Weights of a small transformer language model: 3 heads of 32, vocabulary 802.
Each number is 50 + 10 x the weight over its row's rms, rounded and kept within 0 to 99. Layers, rows and columns count from 0. The size before them is the row's rms in percent of the matrix's.

# down: layer 4 MLP down (transposed), 192x96, rms 0.0805, rows 186-191, columns 0-95
# gate: layer 4 MLP gate, 192x96, rms 0.0854, rows 187-191, columns 0-95
# up: layer 4 MLP up, 192x96, rms 0.0766, rows 187-191, columns 0-95
down186 104:20 57 51 44 51 40 64 52 49 39 55 81 60 31 44 56 42 52 47 57 49 37 49 55 51 51 45 34 49 37 52 34 63 48 35 53 45 59 48 31 61 45 65 50 46 58 53 37 57 50 66 60 51 49 50 37 55 44 43 53 53 50 39 52 42 57 47 52 58 53 72 34 51 70 56 51 53 41 38 57 52 58 22 50 61 46 44 54 51 63 49 44 40 56 62 55
gate187 091:53 55 50 63 49 37 53 49 64 62 43 62 69 59 47 40 40 66 42 63 52 32 40 53 55 37 46 56 65 47 60 65 61 44 40 50 39 57 65 43 42 40 50 56 41 55 53 57 64 48 34 45 39 46 39 48 38 51 55 49 53 52 68 50 43 61 33 42 53 69 58 25 32 49 50 54 61 63 53 53 49 53 32 34 60 44 71 43 39 58 54 51 45 49 46 64
up187 088:51 39 49 59 46 58 50 71 49 61 43 66 33 50 50 41 51 50 33 42 60 47 54 44 42 49 65 39 51 29 44 40 66 69 60 42 41 52 59 55 36 39 60 47 71 61 57 55 68 44 62 50 47 51 49 44 58 57 42 35 47 38 61 68 40 58 38 61 60 58 54 32 63 51 60 49 47 49 29 46 51 60 53 36 63 37 36 40 40 56 39 58 51 49 47 41
down187 088:48 47 53 55 61 35 51 48 49 61 47 46 70 31 49 48 31 60 46 56 48 43 40 64 59 55 44 65 56 53 52 45 61 51 29 64 73 38 59 46 53 48 56 73 47 44 41 45 49 68 37 55 59 38 67 52 54 55 38 43 49 49 41 60 57 54 44 55 48 52 76 42 53 42 49 62 47 39 41 29 46 48 50 42 46 63 73 40 34 45 46 68 49 50 47 53
gate188 102:61 43 63 28 58 52 59 54 51 47 43 64 33 24 44 38 56 55 51 49 46 48 56 50 58 62 51 55 34 68 46 61 44 46 50 39 56 66 44 46 59 42 35 63 50 30 41 47 66 49 57 41 49 39 59 38 39 54 48 45 43 60 57 30 64 49 45 47 36 52 58 47 50 45 53 62 58 47 35 62 43 24 51 53 67 60 42 38 59 66 42 37 49 53 53 48
up188 099:56 56 58 40 60 58 21 68 36 29 67 52 59 46 48 45 51 46 58 57 41 52 45 53 53 46 27 62 67 51 49 49 46 47 71 47 53 71 41 60 49 59 46 49 72 38 35 58 54 55 41 50 39 57 51 38 47 53 45 53 58 54 51 45 55 40 52 53 42 51 57 49 48 40 42 52 47 42 50 54 36 35 60 37 32 59 36 52 39 36 33 48 43 70 36 56
down188 105:55 51 57 33 61 59 54 39 54 57 39 54 52 46 67 49 67 38 55 56 74 40 53 44 51 56 48 51 55 39 63 39 31 63 48 55 52 62 38 66 50 30 45 55 58 48 60 42 62 39 55 46 57 52 40 37 63 50 50 69 62 47 61 54 58 52 37 22 49 55 44 50 45 62 50 54 57 53 68 63 42 34 54 68 35 38 49 47 43 50 60 49 38 34 46 52
gate189 089:53 55 48 50 43 50 50 57 48 48 52 40 69 49 46 43 63 53 67 60 43 33 40 65 47 41 35 43 58 51 40 50 26 40 42 50 67 50 54 67 42 60 47 51 51 66 45 50 41 47 55 34 51 41 55 65 33 32 61 63 49 48 56 39 23 65 37 55 61 44 45 50 60 50 61 35 35 40 59 52 37 42 39 40 58 47 42 45 46 35 59 57 46 61 37 39
up189 103:59 50 61 54 60 53 48 63 42 53 55 68 36 57 81 41 51 35 59 52 48 56 58 50 40 40 53 59 59 52 45 46 48 40 56 43 58 60 34 48 64 46 33 50 49 43 40 60 43 32 32 49 44 28 55 52 57 39 50 31 53 36 41 71 39 60 53 58 42 33 53 50 50 70 32 54 61 67 43 45 54 37 43 45 44 56 56 69 45 57 47 47 57 56 57 51
down189 099:36 49 57 47 52 42 44 55 71 52 43 44 45 57 49 47 50 49 33 55 73 36 53 44 56 40 70 58 44 35 51 46 50 37 45 68 43 49 50 57 40 59 48 65 54 61 39 63 58 45 46 51 42 55 36 58 59 42 36 45 51 35 55 79 44 62 53 45 30 50 65 23 49 51 52 49 40 66 41 48 57 65 33 49 55 55 51 48 52 57 43 33 55 54 48 65
gate190 108:60 36 64 54 71 50 58 42 40 46 48 48 42 42 39 49 43 65 65 43 38 42 55 45 46 50 45 40 66 50 53 61 55 51 51 51 62 34 59 31 54 42 58 44 41 37 51 39 47 40 42 43 27 46 45 42 65 51 46 46 54 62 42 44 59 50 50 53 50 51 36 74 43 33 62 58 57 55 56 69 41 25 49 38 35 51 63 40 38 50 59 62 68 52 45 59
up190 106:53 49 37 48 56 34 50 52 55 54 44 48 50 41 65 47 54 56 43 62 37 63 46 28 67 65 50 47 69 47 49 42 64 53 60 47 57 28 66 59 44 60 47 65 47 62 37 59 51 44 59 47 49 60 43 57 53 44 34 44 56 38 46 57 48 47 54 43 47 45 56 40 40 65 50 47 47 37 38 37 25 32 54 54 69 57 41 40 50 60 61 36 53 34 72 51
down190 100:49 51 47 49 34 41 51 42 45 60 40 40 43 51 57 58 47 53 57 55 60 37 41 49 60 50 29 39 65 38 55 43 47 55 48 53 70 54 44 61 48 40 44 50 56 44 58 50 62 52 61 61 42 60 46 28 54 62 34 55 59 44 42 64 37 11 53 51 49 48 57 46 46 49 57 41 38 42 54 49 45 24 46 27 52 47 51 50 31 31 59 49 44 49 62 54
gate191 096:47 56 64 68 49 46 51 41 48 47 48 53 65 70 49 47 43 44 53 37 39 48 42 66 59 41 48 58 16 51 61 42 63 53 39 45 49 44 39 39 63 49 31 45 49 34 38 69 45 40 54 40 48 42 29 36 53 38 52 44 58 44 46 55 38 37 50 44 61 53 52 39 68 57 38 58 47 48 52 37 61 60 40 57 53 52 56 55 37 30 58 58 45 35 47 54
up191 088:45 35 48 64 57 73 61 50 58 62 51 38 58 57 76 37 61 41 44 39 40 49 60 44 43 40 66 48 36 61 41 64 53 51 46 52 46 39 36 52 38 45 45 32 50 59 54 46 49 62 48 56 38 29 60 37 49 58 47 54 49 47 53 58 63 58 60 49 38 41 55 46 49 37 66 59 47 42 46 48 65 56 63 50 30 52 46 56 33 75 47 45 36 45 53 61
down191 092:54 56 41 64 57 40 52 54 33 45 64 40 40 64 60 57 35 37 53 41 38 49 46 34 67 63 60 46 50 68 50 30 48 43 55 61 64 47 52 52 31 45 45 56 49 56 68 43 43 43 52 63 51 28 42 37 41 47 42 51 54 57 62 56 29 42 44 64 60 48 61 63 56 57 67 40 41 38 47 40 42 54 52 46 46 55 57 62 37 46 42 33 53 59 63 36